python train.py --num_attention_heads=6 --head_dim=64 --intermediate_size=1536 --bias="all" --init_out_by_depth=true --learning_rate=0.00477 --beta1=0.95 --warmup_steps=33 --decay_fraction=1.0 --decay_shape="linear" --final_lr_fraction=0.0 --doc_mask=false
Each number is 128 + 32 x the weight over the matrix's rms, rounded and kept within 0 to 255. Layers, rows and columns count from 0. Numbers have three digits each.

# up: layer 5 MLP up, 1536x384, rms 0.119, rows 556-569, columns 96-191
# down: layer 5 MLP down (transposed), 1536x384, rms 0.1, rows 556-569, columns 96-191
up556:164061132150157144188149100097137115118140142164101092155164172154161154158246097169137061144123174086124160101108121085123112143165135143154114108196069152140077142111096120115223155102129149077119120108133118085141173098136147078080116126111143101160168184127150150116181163126120117186
down556:113076116131110179081145142091062180155086145112129153157126117196127096091157072153169088115075113111142115112100082174128172138124101127172152133130077143118108119111141088140157129125165151119051107166077080139146185136157101119128114171186169100117112101136153118123182076136076161114
up557:085139105131137123123149085154103124104142055087112146154159184109145119113158110180146148120107081154102158053128134094187142119131121091104145070153108106211200151143127107170113173085111087072157115054103101150150134194133151076089108130093155176124146069085108127153197102112154121113
down557:116122146141092138141138149186143122144131093137102111143149124091131127129141173172157153151099113139077143140130127108131108096125114138122162111103121172138161110110118105132110130126136119134129146127132109109096104138129103116097104143149145150112121161105091132140120107113143101090
up558:088152129120107110150092116138071118132132112167107180128090104043175122110126129145099118109139133144166153141134088061182148147182091184103123065091162182140084139149112122130111138120165124146145109068074083130115144149115090171131070168168136147064128113144114178155089109124078151147
down558:124140132162084153161140124152119167114063117104140120124138147094132108139168171117116128127150125136122162141154121111128123121110081113121118136131118133139038139087169099113122125114162098100153111105162054096086169163105153166136112157102106156132134148149120083141073092108169085090
up559:094092106140164098165101162079153122152179141160130141152110121120175193139123151139081135211173097125153194134107127122154143110091115177094141180064096156115097200074142183154169132140188099121152142137141103123136101151103133144119150109144156117072150137099081129117142168072093128121
down559:076124173122115108070156116114075113117143135150105097072100133167124119070177140082119158125138167165110136168060085153123184083125161177224107099125124180197119121130148119195062151190106171110171110110106168157156115029126102115122140208136175102136142115136137143160080157112077163097
up560:144176137083148137098120149109127140134149086128150165051091092137140111171122143145128142139138094160127081184113119161128164131111087089131114103174141127121129123083054110143107131108143141138109142085120138146146185130180129146152147146113107138114123121138130137125149120127093149153
down560:126122154102113145100139139165074101129154155125075122115180111115142121121115144125165100085150122108113146123086158104091130144108122133150104139182101153098132119118122108131130141125117127102136127079139142145083110141111117153126170134112133162117123114112119137158120112127142119108
up561:185114094066157135115118169081115155120139118136176104169123084119226096149137150196083143139180071113106133130099085147101120096100123122181146082144107154131134121113093149108159124071149059116102129121070112167181192145070137112143051149158112197157139163206139143113089171156141098138
down561:173126125146144166148114119132133153143117120138142158210139121101190136076174165151092168112140030107143104164111077095180088191120200096177162093147139209093153096154125174080148140141137052131138174085117150069171140189160107146113116060160076212147089174172171185147110122142180163096
up562:176168159163173103084109152082116105116030130151114201105132160154167162126162147166141100136157129107103126208123120119166088138137132127108136113135111113118095141131207202063152128051093168179101115145104094161100127061135147053153059067140076148084113145145174108124115130170108121141
down562:137123125159118125177163192147036102191085120168142110111141091184156079112121086118234087113125153113098117135124151115116171082089133155103130123099110117136100100046141189164114177116100187120109128108151026114132039131171154179081015072197115105083082100139150171217053171146169059063
up563:000122148109061118121084181144171188125072148089107103161080146064155103098175116151137189049162089132184123113103158142157099157111096180156171154185121100210064106120142076180108133135084197133101124104139108146085169106113111143158141109127143121096105072165178081061117050121106104182
down563:070135077119115166095111149142137108178119136120103156186155151127156153165100143103197165113093134126150113108184117134148126159122131163188155196119184155130128130073175158166080082096217174118157082098123181123164139072137140122128118164125128103084137078173169133082135106143151076082
up564:074160153104056175147046151134164191117130097153132174117204136136205132193107120110095137142124170140094101124113074110097146144111087164183139137128112143137113120140169113160171118135154076113136133226131142114113121137080085102143107157068213145120183123120092078135101135121135128088
down564:151107175122078145187065150091147123095117199093065119138104074118121097160128136102084135138157196097138152110118160125123053123110154083103124171101128134108134151155080133141136107130138169214147202116152060159116130173119147081135192182120167145072163173108117127145130165130161162117
up565:108118149051132170138148163191152162129130074191202053082158129107171053164088094124161102066079136141158174141171112077116110159142082131129140157100172048156107162105070100101084161075158166080120142173156157102152107103167147125186172124089172127130135106142126159156107137171113113128
down565:125130094121096136085137115165102126186140111142058146075156192123131119128142137134124059122047072129159118196088168136092160181093151112045201093195179087108024119119094142081134163168097114141115113088104060071131119107131144167244158167139074155107078142095127185036080122066112158044
up566:115101097126181073146118129129187134165090151075123147125175117147145100157143129053121091157106099149131155185120132141112100124138155120193164100131080112139120081093100121149154176188183098098113136119115138199120167134059158091092161088106129065115154150142055105164153129140065126125
down566:178134116107149152116116165087146132113114139108115160125162081094127127114072061149149087076162119163104149162212187146103121083116180106132127152149063116095143104155121126102107160117151168122081137094167124172143098098116149139195091119143113129143091113118124115071100168160142137091
up567:137205131158133108108135151172192144076184130184147111105139189131097087111153142179151129114125108127156150144027118158144105161110065080089127194086090136132123125100167117145173139081183141142177104153128093189123107138152134083166116095111075112173120163076139096131110106127115139172
down567:146149159116135152070144151111147129133107027100149103117138104093114122116103180135169122136145142158186186123088079126103095174178173109130139148134120097142111160083219133126086156213071139137145086215112060191091140132129138094113099052156128109117172119144109103065165120130128143129
up568:151125132108206130154119088096074096080116090113147149108139063127200081197149151185164155100169118152106123094142070104132144076164093115143132109131160027171135137118126111073130142136119127161121128136119117074136128150187132125136153144109156113102140062082100080077121160106150081050
down568:089157092147120146157077064099141106177162114102151083084133180131158019124142088139192116072096148088084107133194114119158160174136189129116139128147150098117162166161135193070111128146088142130080085158102131115141115182148097116103134190196112121085162082126131179098140169052113106090
up569:129127174164110106113142108104127143155144144112129105133135134144136090150114129177166075131176173128149114142142187062175094104108067105086223108079148075147108140122130141113108061127161113092100161140162162063128147128101130095136100166076140126177148146152100121141093159137102167138
down569:105105104134095159123114141194179115161124130119124140156072112133065169158093165084061145121103173113123123125145098185023121150161141104141148124115148121139129117071152167066195138180116100174095162208132070142109090108145124153116116141197151117179147137067159083155147200140170183185